Weights of a small transformer language model: 5970 steps.
Each number is 128 + 24 x the weight over its row's rms, rounded and kept within 0 to 255. Layers, rows and columns count from 0. Numbers have three digits each. The size before them is the row's rms in percent of the matrix's.

# up: layer 4 MLP up, 2560x640, rms 0.0885, rows 680-722, columns 0-159
# down: layer 4 MLP down (transposed), 2560x640, rms 0.0454, rows 680-721, columns 0-159
up680 117:112132144151151100113094087159141112092124122114107117080116134117121116124168172113173064104118141103145165159104098168160094142131106082131132133129143074122127123077113132090106097129137083118126143128119148117103148141106128127148096162129106132085129141121119082168135143131109125135138156107144118145189087141143121134134108134127101144165125127143089149100121086106120143145113127148089111111112164125150110101187119094149132150067081125157128155133134127099102072123145092
down680 116:109137115141113103119082130128138141151086074116167086094090083160174131144126148163145174114123127116136155088146129172092139132117106056120126081143140117128173132160148096119115098153134163116136085127121162147119119142120145095097119144139165103091134117161146171167152147093145097119151184119158126109101101092159122141135143140112170120126117111161098101154138138106173145108147139197153145094115117154137074140166113141167158163134139088151108166124136105113102137116106130
up681 103:150124105115114144113170094104104111180111088105146090168090105149096155141156134142145168124106124178090121132139116143072129139092161120155111139088113138134150101148141131141146124111117114147175102100151120106117188115109159121134144173124139158132127133097123130120109118125139128116171163102155148135137086153129124174137160164089131135135094098129141117159105108083117146109114142115117089157099153111132140083129159115075144126164138167150118114140132162102133115092111146
down681 102:107148127147134091136150153109174132096140122102098156108115120145118087131153136137123147150146149124130119132148158142134158127100123139138144130180120093099111126166201113143134152127125121140120143125122126090141098100150093153116108085127148119110134086166124096167174151121119147139103084111097090158104162126169119166111127134119121128131108096142118136113124136135146156139132105141145148123155143148103146152130142094110137131138111132119156123170129140120120104104138123
up682 102:115131140154172137147130147121127126083133101150115081118135148135158140150137134108112123147121089128102135172101143137149108151111103128109152147117151137147174138140138106177150107168118119116124130116144129136125132082120088169131096118109116123157169135157167087143143140125130129179119139129096125120110143129143156130142134132140057138108132162114138118144132153107111132137112119064187104121063119135097157118152131090115177144129156157102110113124131129132141112095101160
down682 100:119101139131184163131142103099108140095103151101144125129141100138181151125118149113124129142126127119132114142133130113182145144150071123082140118096132099140153130127106137079124107140097126103140092101140114128121063132153156131107125142103114113159148085059157143110151160096091120137171129135115120137073102100118150084126173096152105105119140134121143182124139127168108113166160156113169144117111124180140135110139155170131136143136107116133096222122133125095137146126129104
up683 099:120134163181134118150109098112128129151083104153121120145128131156134146158137150127112143156098104135146125152118111126128141100139145103114084165146126140131164099102131134171108159121104117093161128158155115122102190132100139128129166124087124171107154107167104123177130087151145166135091130145127097138149107125139111071167154178123099114154133164097142158090111111112159123170122112103126140138089136145162151081154160133208149143171111143089106133132117123116115149116158135
down683 099:113141112128147148112125142104126154118109115115104141150136100138133093168132161111133111171212128107126097129140151147161126119093133149142113140130085105085182166156079097107165130147182140132166161159139110149160162114150122150112104132114115129096131155114142154134122108125153144162093141129151150134122119115099109163124130168133145139123104157090105146140090163162153114154154096111148157150108090108140116111109161140179096136169072130152090105127109127115176141131121097
up684 101:171108058097162161099095122146128121154109139104104108155106162166153138156086136138181125082131130087151126110130138176097128121119130143154156087143166131135134112179124107105141127149172138085090100153153126113126119138120106154148113141164131127115133170109103097119107096108134120147122150151136159115136121125173121115099093096124129144134115085163137174115134125148121155160113090124089139090128127113125125164134097103167084135125110140109139121088130085117127166133122146
down684 102:116138152144180109089143132138127123101091107104133147143184142156096189162149134134138113113173151103097160120100106131126137146132128111126131123137148153113150129119118128132080107089128157091118138112117126144130089192073094089134115138170125090097114179075134160091166118109168153132189148153080152107129130115097101113068116134113100119146154137118123167114124144104109175167117131150126123123137157149084143128120135142127098140130138117109114124118158118146082154132084132
up685 106:084142150146091115120140093098123095145130073096066136153123146161151147124194088118127152145082122146119119100086112125139122101121110152134106091136099123130142103140131140112118104154133202115162131127131133112109076126130172104152175129100094150097135135120139145113083142112130132142159122119164112130112186104123126116142113136149143178108143117117138109128140166122140100094127131079151106105119110153106159120124154097105147114158180137129133132106107098107106146099134106
down685 099:120147121139121167143157127144141145119109175089214126146123117084109167112153142102083121099122148154146125139102147082138133106185102109129075097151123140153156128092122127083125138169117094122123091138110120129108146178108133127104147124145156152129126117134143129127108141084143132116093126139149137165109115133140100104139094126149150144135174143139105093145133081077113091124138137177125132097140098161109142126171113159127126106194128082126133101111135153133144183147104169
up686 100:139157129117096114102134135109100115166159129089141100110104126108163139077152116101100099143163118185125157125145080152136118122123126100134149113144088125095109117153130075103128149110141054128149161119138173137150093106132153112137140125099109114058137166133138136136176135122111146078123078122186141090157146128120103137123122163133130124106114128160125127164101128153071130121073151129132115154161159110121139130110149140111126129136127162109110145134135123163121170071178105
down686 103:101093138121123146102144109150109147086125145114142099122140175109116137146161110122107132109087121138112144132114153123129101126138130137135116094116075128128139122118145116148126168069126131144132106140150143147115149148113138086097134127131096096118134105174135100133132140089102117134120121193147163110126132117120097164107126118143138106165104134148124150164129123158142187138128102110145146110107110135117116140151151118132140164085094133125142095137124095114116152051150129
up687 106:123129158129150142169109150138120139146147114095120158107139155117081127176146123135093142108110089193106109152134148116112138125106117124168124138140111127115117136137115103129113171077109141098148128149130126131117115166139163101116210106114165132136113055086129167150153142158126119096094126117153133132123087123136141099082157095132146091160105097157162136112174161114140066082155147122170115125104162162116113136108151131150178118129122135119108126120155108149148132130137083
down687 102:112141107143151102149138125117106123119126110092157082150124148109149131114121148133120128128131175117172114149155124118137101097092123124129092131174133116143104176135099154116156103137143099153138114139150146166124177139123125113109144123161104092141138095116161119126107135179122145084122121108107140170114165138129145118119106115091137140091165112162109173133078144138112152142151076133111132127154134052128105090168128129078137115133156106096140162060124097138148095124164128
up688 089:101074118129128138141155078137142107142120131156091138136117131090103144178092152137145134067131088185142107092110091082184108137117166107102118146134142100151143147126095140161156152132103111163149121134125137128144120136138104120151093116128117144148136127119118116113128123149142125061099101069135117124144089061125172152119107146146123117138130138128145089123135133137178120176161146106090122131120150126157130138146121108076110133119133155158154097132124125132108103131119106
down688 088:090162130167148127126129126127122095130092137106093124117098117138145149158110144134145144153101139112083150099123122128130195153137123158123162099067128106117112124100126132136110125120152143159125066106103127110121099149138117129158126098150101123144100134076113106097111118110141124117112115118128101172144148135127104150136124086087135197084100134168096121117100113140113161117111102144111099203126147121124131104118107119131139122089133091158189095133106114118135116120147156
up689 049:141118126110180082127092151141150137103123114153130152135124135150147128099132151130122165175099088134098159128151143149096140133154105122117134119106151178136106125153165119118110123090136107191124155076097124122148120177095152089164137173096201136141127132152139143157095107118096135159112097100141099149113151112141089130077140174144138111138140166101120130145105140150169149120136143155142139125107150138113169127160128167161107161159157062146130081160131148151101128084099114
down689 048:106175120172159103088116090163100165123117084165133129107129121125140162129121130117197117088116153133136137114145176145130129162132143172110118103179113106094100110102120105083100142108144132158095156106138118120091115083137054100144134101132099124136116077130129134130126169082154143113116156180114166166137137143088135137144150143071110150157118106125135123131149104122155144164144081088142148129139114106170140137125158112126085098119153147134104099122109108118095118169127107
up690 096:149152108141092123130158101118103109066146147177108103120126114135103095131101157152127101146115165093129147103044103156123116128156166103107098079124113131134147146147158086153138154151170114148120175123146145129136141109119142130120161116153111188112110131157154192109111183118098122139165121090123130111150103142123123117166140144105137112143175114138151139163130140140148130168151092142079090161124128130145134154082140126117155149087162090120133182154146147122152155141134130
down690 098:117156114164140156119136134144107148143102120107113121078108156105125128116104156153116078149155106132130135128107155146095129094121132079119136152097113118095134130115126137117140117126142149160123131173159103137107148145127126117127106115136112131102102130125159141104104140127121102082118113108109103124071125144096118146162148124105135155148096145079102136145116095112134098147137084106135078136115109143129132115091146122121092141109138115129126182158109098164137144114092121
up691 032:104140137090181112119138108086135201119126125117150127147132102078155100164138142169097156142136127120124147114126160150124107130148129116110098145126134122093155156140162093129152138112182136092145113153112158137126132126137139122098133092139094137120133138143138115146149146097114192088105115137105149139111094119128109172124156105146124117092135139143061122127159124136113131149135160120135203139085157119090123099107132114119116169129146160125122138146086129152101127138090102
down691 032:105118157126136129101109139162133125136134130119167144080100102196154155109131111111119150103119134101092138080120127109155115194128122121102112102153150144104094120163112131130138139158154099143112098094150148124161144127124107109155120124117122095103159131106115117171127124152160122130111101137090097134150159138149150111149147120111133122125112099166130148119081101126118137117152146137169106096111136134121114107113112079156109135145132106139138095128100158158159142135101117
up692 108:157120080083108112096144103107101091179155112143123102177164152105142105143133142151145171139116142133125112088132082140166155131145120155105112169060146106108086140156099133155161144168119140128153123131102152162163141114156153143117130125092188130096153147158139145162130140149150137138147142113176139142123118132174093121129136108096129114142121086125150110123132145107121103116111180115122140173100178113100140129124079137122074125146092121142133117118137147112123160098148118
down692 112:095152089107169100132163107089108171120127131118128120137127096165145151141142094149127119107098121131135116141137118099132143118189129130129133077111104134126167116111141115125100140121098123139110114099147149165171144128159136160173136132108104134136097153135137160089137148118112153144073137098146139149156168132115131112155129148115140119107161118148149136174170138122144092150132125126152111153145160129126104144141138120143121142143127136077091131121105115133086176157130144
up693 108:159088177141113141125135086168112131148156129108155156162129128139177142130141123148144126121106129097127163113157126110102084177132126121087129144186160125136177158059108146133126152141129167136124119087105133116129140121159066193129147126132120149123106103122130135114153135089093118098153128134143145119096134133164163137160106101145103151089172139129142119116065092121132108109115154172136137150133127175136127128124142138082152195111191109130149148095170172134154116103132114
down693 095:168108121119091103150093142153117097115135167165142112154144150097079101100115140151088118161141128132149136146156096129129115112113137145102125125100164100130165108134133160156137127125122170136164142145156124170166131132122153101124117120107126128135132115155142152135137115135105149148095181052082148171109097097142174090104163115161142131106086149128095140114127124169129175118142106161107118135152125126119127074110130147116126112169105121104098154144145125122126147183136058
up694 087:114139137131142094129153117088126108121116128147104114085077172126115122101139124096143163157094124137130122131137128161118103140137152131118136130100107088153112128139120100127167100135109134135108108070100141149120089126150132136115148105167162102114149101158162122137074134157109189090072136118111147112164118103150142120130132102154151148176122106145121110109175155086100136095127160118178109093148136113179117096125101117134153139140128159126094095121115123202135131129122089
down694 086:121063094109129079136097186129107154122148133128103114155092135148126127129108149141150127130106131133120119097125181152169085149136129103148106101124122135172129128149124122105108096100115166137136099139118113155108132116125104128129105148164142101178150148135098142110174144134190193105110119120123134111134105091152166121125116135165157112101139153122127109136146137098140109075131106127150091126112155157119115111114117138130116148105157121151137115130108136132140117127117154
up695 097:135143142141159147181095127122119159143143174116176153143105118087100150136114136112108143126164126113139142124148127151111158097100122131145117125141150117114088100098146142171098162108149119114114159151053129153171119116078125137185165124154118129141100155108128135139124132124121105153141132146172087172119160090158090141110157098099150173113138123115162135137156096094102118124110137074114152146105123130112144138141130122108127143124140183138091133106129104140122130141120131
down695 096:142131147130121181111126064162135119126128130103119144135153116095141122101121151167130144144110105127131182123116108121102119104117104081152078138129121081126106131143134127141137121127150145144144117123131138121162121154121085155134141107103099140123128150121153154145142134112109128189153145115165126156129151137140161118129122088124112137176129158159123089092123108162124113121150154141124120116124178155131156140163132140123166111147173123135112123096152117120126125155116134
up696 092:119153134143107110100119153139128178147121153145084122122128143033112113140132126075106126096140120124160152127160112107110081170140105146106127100086171143115137171150095143097134156155155137118145163123132098149128122142123134187119125154131148146118131173178142138136115116191147153101114167170098147114148108153124124125132132115132103147137079150122110142135154095116117080118100140087106140092159092113115126118125145163133100106113131206163116087148143133122126139096114142
down696 084:116141137118129120103155106157120136143105130137096129096153155153107137164125117092094112156124125106137117153125112157140097177107105155091129092090122144153112112104178143136125133124095103170153138160154108116118171149108093118135112162123161152105176141071156114119074147136167114133149111111077141140143138127105132137145145157136131114120157093153129123099111112078147127151137096138151129131147084151137138133152165178184128151118105118190118110141131148157117151152131146
up697 105:127153116153167121124123126131151113075118164155129143096137150191122132126089141103114092148160076146126174091109116109108108159162151121146156117096125124122122151137116116142143141152127135113093151153156149128160142072132125140159121111128162114130137144122106122116177155125133130116105141059106147132133142154140106133063120124138143069137128099074125102114176111137073127165104102158133142073089102122117111149135116114148140156152153113079143108148138101139137155090133140
down697 102:142147129131151124114126129164103149132156092077132152087154151141164082119140153127117110123127109087109127176152146113149124105112160134106136175134082140147120115115150095139117148069099139129183150121110069194141167131130134125102125116142102075162129139150109114143118129152113125163101112134127140116120122106121120113126123108099136116129140123150118139084150101093180142103176074116214177142192127158117104131122120123120157106118111193114113126125141107130145112147096121
up698 100:161100123152144134142145166088119086119122171118177137139118138122131125161110151146131080094089081119138147122118151099151076161114166202157133082098130139118117158151110161142137161145100126141167139098159151138102118129134125126090124100149139115129144130106090152122140125182154131126120119124125112135146117167092079198143141131203121113145141138093120128123098063163150141144102113123154124127107108157085137100132145115139147169094129139132104127126162130125143106118132141
down698 095:126106133105111147134164118152086094160099144130128132154140124129091144106101088156084125136121076163150105154096110115130122108154149141154138143107139113126125140112139119147115127124139150112143132124113134136139142112129118123113116114120148137131111137126126116121125069130166108145146147131124153170159103115160111132081160133141123087125105157116103127164162170119152136127167118149089096125112155111112140111118075098176109149146120102162135170157135139105101135105169128
up699 111:141142150133114143136119066076149125159155154119095130090138143128120130182113137164153153161101112126129141098132154137126106108115166113097119091148151120115112159184123122114124137193066109132162156148127141139129123084156123133132090120081083130112181155120139094127122111149122127107122146152060099135147119123075110162062147147133127102118150090105149143119154124125132107079138138101133137142140141140105156145120152078112097104102137125118125147116078156084152104109120151
down699 110:095148202109128117146149164106107107113112134144082125111167095132103136069109115109125111169115135089140102119160123145116083133147102097145143123112114116160152119157060130140194085151154178129088131096171136163131177112130111128169104139131121151140143179174099149143145151117166130110137106142130125132202139121122142126136137126124119121137081132129134130155137145116100152097164120120102093112142087131136114136163170160107139136114120120113084134132135116152134142134113121
up700 096:091177122128125089120111140125106095179108129118105156122169128088150181141159106110102118132144162100143101111143128121110129125107120130117105103121116108158125186182110110141124097165131116152123133107141172129127135171136126073114140121136108141114141119125149147175100074118097151112104154115114127155112119091125136146162123134126123167135106094131162162124112098156100127092101140137122121100141153128086167147147091111129148143126149109158185096088111127081109127075123101
down700 097:126121134122126160169138126138103125087108103157177118089115137119101139136113168128137130121125158147115096122129152103125148107113118077134080108135122165120097119117145134168097084151116155129121092159138165124111155142115130095116107130163094121104141138162142153099129112143138087131126127101125118124112108116139158159139091107139137138146105180183114118158139132135161122108102101144134186199145123125113082092160137166165123141160138117130113123118133124108118134148141138
up701 076:140131068127081150133155111116085134097094138130132154162085140142110174144147105105094108138101158109116133143107133130105144157100157184118107145095105172131110085120127172165104123129123109151128117131164103129142140130109161093138137129149093130111150164135178117128181119137161104149112118089113123126121141126121099141137114138137102142097130141142092103122166107091127191127136129073160093163125104129117166115152120138128135140156148155094090117140095140113079143126146166
down701 075:135108121129110115112105116069139143102097131162108100103139130141165104115103126104120126166130121172125121119134116094111118148099150123170116125130182117121156159156094154141126141171147135148131139114144130114118164142189083160104136113139148154128093101104117115121091146088109135130103147155127123141083160140148163096148109141146172145129106136130135102158143121120104115137115126102127126092138157142160159155138123202109149107132157107121136148084141107148130131130169136
up702 092:098134105098113134138147098097144076099124162137136093169136126119107087129120100093106159106114089142096130098128106125138118143122135119166164118125141120085192118175143158133136148087129157104145121128135170131113123150152090134126127113105134114139100096145113154128125162089109131098126168105133089185161076152149104129108127101140118164088132123118119119135095169103120165097114123130128134156173120149140153130130125144138130108117170104129129157146143164146100102087121127
down702 097:095112110102122122107092157171139120079131089154138153143113104151128118130104129118149154132174151143128101096114137088125174120131155115145158106118111114127138124118072101116108150092127113146114098098106093123125149110135106136187136173137095126086133108148178126076129138122101124140127157112078129191101100132127134111108159162155125108101115136088132170102134109128112120069079147150123121096116143129145165114133155101115134110121152119112135127134150161162144126105117091
up703 119:091153142106103134147182131114154118122154135178118125089152114127145146102109158136082132119165134168129107083146129091095158183117107144142149108114141142153100114135121151137127123166140152116102137146062151110131198122118148168112137118113164140128083143109144138150103163124086126157156125104153140151111143059119138114126144087094122106131133126113113128106135134126136161120097123119128133145153138139152177138160167105171125122116087147141153163131092093128145125167093096
down703 117:128122126097143115099099136171099138122143131145121103103137144132117097091156158095153148157103170139144156131158130096155110151085126126185095141098117128118136120191143107178158138120172136160103147108113119108158165095150153082119133168137133123117067134093081152144127143159136126129127176149093105133116110111123108136173114078167182124100118118122128172096097159117114139131115131161162157155102144158101152145135125146128138092130146135095108095120132138127124163171141142
up704 058:112097104120163140125143113107096165143077164130126144091129113125128104126082106159129155155129126179162181124130119079123128124146158171089131151130125146133124139128110155081103064158174140155120134113111155156139122117102113121063133139109141157113133182141096164145159111115151130141103157177100141122151105121155163140149149127107134153113121115137160089154136110139138157149133112100124100108145124109096087116142120130097098157170081106090099136156073119129144167174095118
down704 056:128138167152136148094142166126140173131174110145140128131158135179141124148079134132179123079085137135126076126122099166135149120162102155193144157105145164104094101121136110151120183111085114149092139150088132133134110124135120125166118147135112119119099118120089106129099130164111087122113118099141159148097122097150138154140119135118124148114097138111102153113140137120153148106098134110130124134093074111139194092159151122149157116180153084118124124153146161120079143111141158
up705 110:172115101107123069134141104168129123147153123107100084176142102144133120115172154151146102138127145130120127121155150147115089095144140148125147126076118125107157154134107153152129117093132085101109112106105156156135120109117132142151035114107180146179117107129112107138067127126109131145158150157135132135121115153145117121125119138096130128097130090125077129081168120162149145143092121106114139106159169137141162109140153113086089095135108128148105093128111130157130109084105165
down705 101:150131158149133129117141126176119129151156132099111139123126128138135134093146131107129130127181063129145102171142163127141115118089151108132144155134094153106079134103103110126144096128150121132109122147116087126137168162091087154113155118106132136152148128178206167136083121130180117122126056128115125162131172110159073123157087104109139118123143144175105106148142140109102124123153153140089115126105128105097134094125142148085134140146116159137121097140129112093134113148119101
up706 102:084126123135128150118136049164118156082123137105159121154141119141118116132113141158133097141077165071103076116130119124128129120133129143108128104106159154112099094088133123129130173123110161122142129158148142103138101127127134080152119168114097123118103080111152112125099160142151135090093114136119132100144112098124143091109164112216124127169106142137144145141086134137145142100135123139142134140161096130134131100121152121140129113155160107131105142113100151096155135085137149
down706 095:115110092136134137152160128166137135108143119122100119139123114143119140133143125128074123124136145093128122108125144118171079103137185093129144149105099094150110157111097123136101110091160137097103121108125110128109152095161126111149150108168123118112097106158170146115163165095121134124193161092132128139115122112132155104124129123082146135130147089123121118124099135144149133117152110134133124121128156109084149161118081164133124135145162121135138132096124108116111150116152153
up707 089:140135091130106151145117154080116118096120115164117103150085134099091160128159138123112115156119148091079134109122126149124143137092134136136108123136144143177121133122099158142097158094124179127118146103100181113149150155174128146173149117109117169157139126141150138118137141179135152132125095125154142095139131118152171161140153129087157130133143084145184126118136153147166112140100173157116147085138143179108156134169112102085088183132124155161149130133122134090142118124138068
down707 087:156123126082118174124126079135131150119142165159120075109145106156143132134124129128146140124147176116138109140139133112150136149139135131087128116167150146126161159153150150120161148125130148143153152122108154107125121181177109131132095103097153092099114165101176099133091114154150137126155157142122124134138127119149128144134118133097101104126157147132085120092108132077118119124180131120141144136161131129099160119169070157147131155145126111135127112147187114137146143131179208
up708 100:138062126084138120147115132151127123121149111106151121131131135151137150138124165116162107167128170088117103136108145125164148135146164143132130108147143146119149121110098105137069131148139053121127147108080141141142095107132144127119098134153142098128106099127110071149112131148132142168099102162135133126109165133144112118092139151100134134132117120135155129126117085123140141136147107179131193183118099109083115102098125125132120120120135148156162152106142136140118156145112166
down708 101:128156146127158112122151125150121107108114129141117118122079073085170140169119102130134136123126150150156127106118127144177118151134089112134142108137154149108155125108137102146131132107149098130123101111093189118117128157143176110131111125114119127070097160147126127090144087107088096139165115138127117117103122173105130139120156134106174155095114135133112148150113128094141134125133176180141141101147151093128119139120104115140105135131133146129160155124160143135094148141134077
up709 110:111155115116124111102145151151087109093159120150122122114124090088152140118139051142138160088128118140115105149140121097108136118120127147116135136141103136087096124139091150134119147138140119146086121113100141113123167133114082150138148157130105122098093136103185159141123098119115142138110139149152128121111104141144160125124105151134165142110133122163088141093158119112161122142130101150126115133147137108122119095140113176137143107215100087139111104175088110158147119137136152
down709 108:144091150113125117115141129138159115152115140128152099145154159119145135138094127123092173121115141123151098142082148147092126111131151092145141121146126144145125096076144139148105127074130111130141083053128098137143133122145135095115098126124118076189134145150126106101151110137162148119166111107156180106142115136136127135124162094111069104107169151134145113187128069137144102114113131158147125126154158134164118150107134153118116148127125085119133169175104150129128103131116129
up710 089:112133118148143063118053147149146109174113126197146131163149136104121127119107098121185152113084151136090119136139112138161172084125152119140137161092159097113133110129127117125158171120129126140102158117197101124125127101139156139120142157142108145115162140121098129112187125124075122091140082083123122127128187122117146108133183134129126151135112120161211134104147120155110118142133139091139173119110124132166124130133136131151123134159130222104198120152130149114116100126112134
down710 092:120142135150155116112133143125115102151153123127108080120135089128146126129102147145079135148139124127122124112112097138120093155107101119152104126128134164134130144130168121172122112146146105114093143126124123134154096152134122128118128126140096130160137140109129115101118139133101100119109146154119106143164093159101121119145096135084120122163093173155099143146084152143164147107113132125097110140111126109113145122141143149176135171123134099144119126119125113109113107133146132
up711 108:096128118095117107096152056152133111163147114145136184081149116107142118145154113097123112073125106111120077111111086126126142137180125119150139144114141151165124135118163120159145107119093091125114157161145146108100103113100125115165126107080179127162142138150165135123143151112148119097111104086123135133204129133085137119073116118181164126166159157121078124166149159139128127146133106138103142110118150140109175128099127134097096135131136152093095118118141107110152119104136103
down711 110:151150144145164103133114073123130094139110173171152138094099118145182129136108161157126112128110111113104124128160114139088113118104127125127150148143101093137143142094163107126118186110163127133109095109156147096098112169151141119138120115108141169115121128125160154165146117128136129144172136104112135110110159138117107146135124123107136152127110124135121138125140152114152169128094127114117186121117160104111142144131112142114128152157141141116147112124140133148113133124144154
up712 095:093122098126098115143099100150110153078127131060126145171114145151138142143126091112145101123089191148148101121139107136144111130158136118138132179102136125113118129131139137127118184144156141127115121137121148133113145111125132154130116152090133127135138138102125141123112122127146105137141109133114135115147170116119147089116127128143130120159106148156078107167108117155139117148099078120127124154137099102142123120173132110133111127164123152130099138114120099100150136145079136
down712 094:092128115136155102184131137099123168115102114114149123194120105141157084161086159122136134116128161112097104125140097103153138131144112166159133123113076159117118184146080087148139143116142094143106111148122108138098121124111143152111134109128127096134113114125087090113142137102098146119145123131109117160132154106104140064160134142130078125091133129083147133129096130077084108117175173109143120099091111111151102182148151156132121148133123074142139126102145167121121123117176128
up713 109:158122122171069122150139133101163127165119122088138138162150148186083162131147124105098104101110120155125134167101111146102106113129110117114121153109129142145095117144107105167114155148104099116120136123113098134154115167119139116116092131097128066153102159130140170105163143149119095119149149116148132154140121100108149090124171122111116132084092149138108150165164137135138154103135154142161123175159118131137117131124135137132122146102135119158136109102126139125175139093094116
down713 110:164113101148154173106109117112087130158139099137156120101159147157138090094203127121154125146130121094067080108141111067155120189140098121121125142125135123110135164109160135167092133173136094149155146071124121137118160182158108138161161153193118113112107109125136175107122098138134157142116129140149153133162118113162131161155142155134115125153130137113152092092097139071126103143122134164148138129126114129111155080096135111159132105141124162169118107167086132122128146155140087
up714 103:125124133132101130118131103124126152142124102122107120138128111122152156165111136076142139111120126144135170128120130135125139133152149139150169118107164102121133097128115111142126137105076108065128127135129141138119134096133177123134138109124169141087095117117122099158114159134130094107114179091154132106151090108123104110152131167101123151187171163194129137139147146106121111179139109134139102097102106127203172132084165110173119179169123119156140167080139165116123121059132124
down714 098:117147131114152099132086147159128165101122126157131121119129131114134143105093120164122115153119139121150128168118126176117165129131116101092154100108084093132114102122124140130103175159122105160102127136140139118079171152111148135158109097130102200121134134109131142183099150164135119127188116092083090112102170138089131139096151139133155114126116111108117170135112091096052122150101123103116134156138089119116149116151123155102138122156143116105091157132139095136142123125095104
up715 126:098109123080115106098116077111200121149154136118127128086153148143143158124166116138125148113131116098129127136129126143155123079086112140164106120144144119141139134149133142126107128083149123138142079109109174174133122120160103150152117107085128154116165156159132102113102152183128103116103095176141105146103099116145108148145101158159143159104166115112090130167133133101126123136097100134142122138138144100131125195137135132149159139146098090112168133131122130130154130115117141
down715 113:139073146092076145123141095150090146175110103116133127157129162168121151163124111108142128144142162114109108113105127123114075117106134106119089118140147111145123140137163149127121127098114082103119060153091109118143145148167155116142153160178103134136146165153114132134156125114099116110134160113091171166159129131150161107124157116137107116130114153156142126140132107104096092090091093146087132102145077164084091174150158119075101123084144129080107169102129142165203129121135075
up716 102:033122116176154134152109097145179137160169197159119116139158092156124141153160135128101118132100079128102121121076153116142101143133112157131099104128168134121120130153132136121137141141122141148109140155126105129113144119100101124061159097116129167158123116135103121128146132117123118135123140120111115141106154125145113081148157151134116155164100119109091147146133093138150153114086138094113128176116157128106120104102149122125155142148144129146121108109110151164112134110157156
down716 108:143151088179118113186093131188139147128146172131055115162062110103186130145130124108102151157097165161142103142164122110151127130149095091118098129087151122128124134125159102097103115154137130122108147138131068121101151118135105138108136115129115128126151128108116144129148095156145119123101102119138126143129120158120124139118138134096089103167072150130104090102149161132170099153156144133125124108117106154170134151103130141120128109135175140096129098098120105194141129116092124
up717 094:146144123111133192126100078103144110153139163150098127115120117105129152116118130155176098164114137140107142072123139111126143115142100177096113125074133162118157159127140194126134104097133148114119129078115117154110131116084149138146177159152129131072114092145134142171171123190093109141147099111149121147121136106129109099083142105100149112132138130118082150119134119187137131124102099109168097113180102175134144168102145114137130155152156135106137095147145175120133118136136116
down717 092:128137120141148118191158106137148173095150111106125109096152107141101148130096126124180117136096125135119113109152095123169124101115137151178104134122169107124103122163128147128169137124136089107130089116162124140117108152157114098125106143143093115145145159166149108115133118139082122122118157083083158132113094132129150122120140134109139171153151125110114119120128073158163074095127111123128164130157110112115143166135139143128083132125114099146156133132131096125159104126115125
up718 102:071145162100125117124122109125092125154137175142177102113102145103131133168144117132136131137112123118151157121138135082173142133137134113114114095120124088127091137121088116128099110125091167096164134121176107109131132120141137148147107165127121142139129135163124102115127127189128124181150118119097122117175151184144119151159120099110108125103120106123162094141136159136146154138118122094105142135137100148135102163138150161113120096148098104106165119130111096120130151159110130
down718 101:158129128119146184110098097148048087122107165102179145106111149107105137118137165130140151137127117114170118149126097089145139168099110113162132169112166136123126152176138143150131145118092110135136119138081076148104140144103141152078132090135121116121076164150112118137150135100100155134126117115119083095103100136098096126145134149126171074119116109065133165106153168104124128179123133127154120074150160071121113124163136087155085152132139172164125115112116108145173135113096073
up719 110:135127124122155172134128082145132106130125143153121127094161154144142145133134133100138137117125120121154152150086156116133138133082117140165117115155123155149153103114165114147142141118138130116135137124142151107154151131163126164122130110120165127140129114110129109162111139171152093125097151135140098139124090183147087137099107124152140129165151115127120141118137118141133135128113109118090140089129106108167115112133118134138081079148099106066161099123105087112134095066138129
down719 105:099140150118100128133110185156095142094122173080109128170124127137127149126044116142168148090179131167139132147138138113118118117121085126144130105123055130141147124089134133088118149102120113092123119076138122128167161128108130124103132163150119089147102104075136112158163135108119158150154107148138135132137137147127098144096107151123125128111091146159131149072108132135112160169117117150129129152125090113089088107079122128181080167140121180045150118140117121086104148125142141
up720 110:118115126158163113159137123077119142123128114163159159168131080132119130132106154152174104115139126147117124141098136111177093094145121147136130142094134130178098154106144130100138183146079095153137142103129104138137107094093144147153115150089151106124107070123090134152132117131096143115101115153123159107140146051152132133160145147132098130131113135130126116138147101171118159090149160175125148168105143147115113122148146153136153113140096109094119144163144144061129120147089127
down720 120:143117113101116129204115113149113087135073113102106102102118168128097153140153145108075130091113162113154107133187168130089141162118122185134081138101134112114128120161154146136077100069140161064137116143130138110103133112140103137111091138146112173089128140163142088098136089139145151123169108131118118117160118164086095133212154129096130173086143144142115106131104173106160132122136103114109113147101132148133153123146086126082129153157147177140113116147122093125139124121126105
up721 079:134095147154126118110113091112140119115132141161138097101153130133084136127154113148120118141152162166082143118129126128142127143102118138141135128144090125168155109139090134109120124114114156100117128134150124129125115124158151123112164118129137094104143122128153148138125163104114109125139105123122093146151131110106138114133141125149146151140171170159114138103176119140120173121104103093095163120146149122115112154124138121148145090132096101116156108094126112135120118146104105
down721 076:143129122206153087127144078144157134138103134114154174108089121138128156123092059101121146122138154158140142107169114148126115137148080120122107110097116134082093141111104120140119151123162123085124119142090134134133175124082137140139115136149124145145127128115096117141142125094122146100167151075075103083134139127125099116146094159107129164139099116091114135107151154104103131117130125150168117151073093138122134150135136104128081153161145140106148142151101121174093161162125152
up722 086:105135146117124141146087136146075163132158118089136102127154127110156171130131145094115147143115072145147110089124131141160144164147143149171121130116128158140089135154144148084117139136126122142114120123142150109161127153140081137147140105128108168121136098107131147165092146132123122157123138147149144115132108123130126129167126158128117140111087110088118164109113132139094140100126139119115123116123159102099107124115107093123127121141125106103138091094115160161135104132126126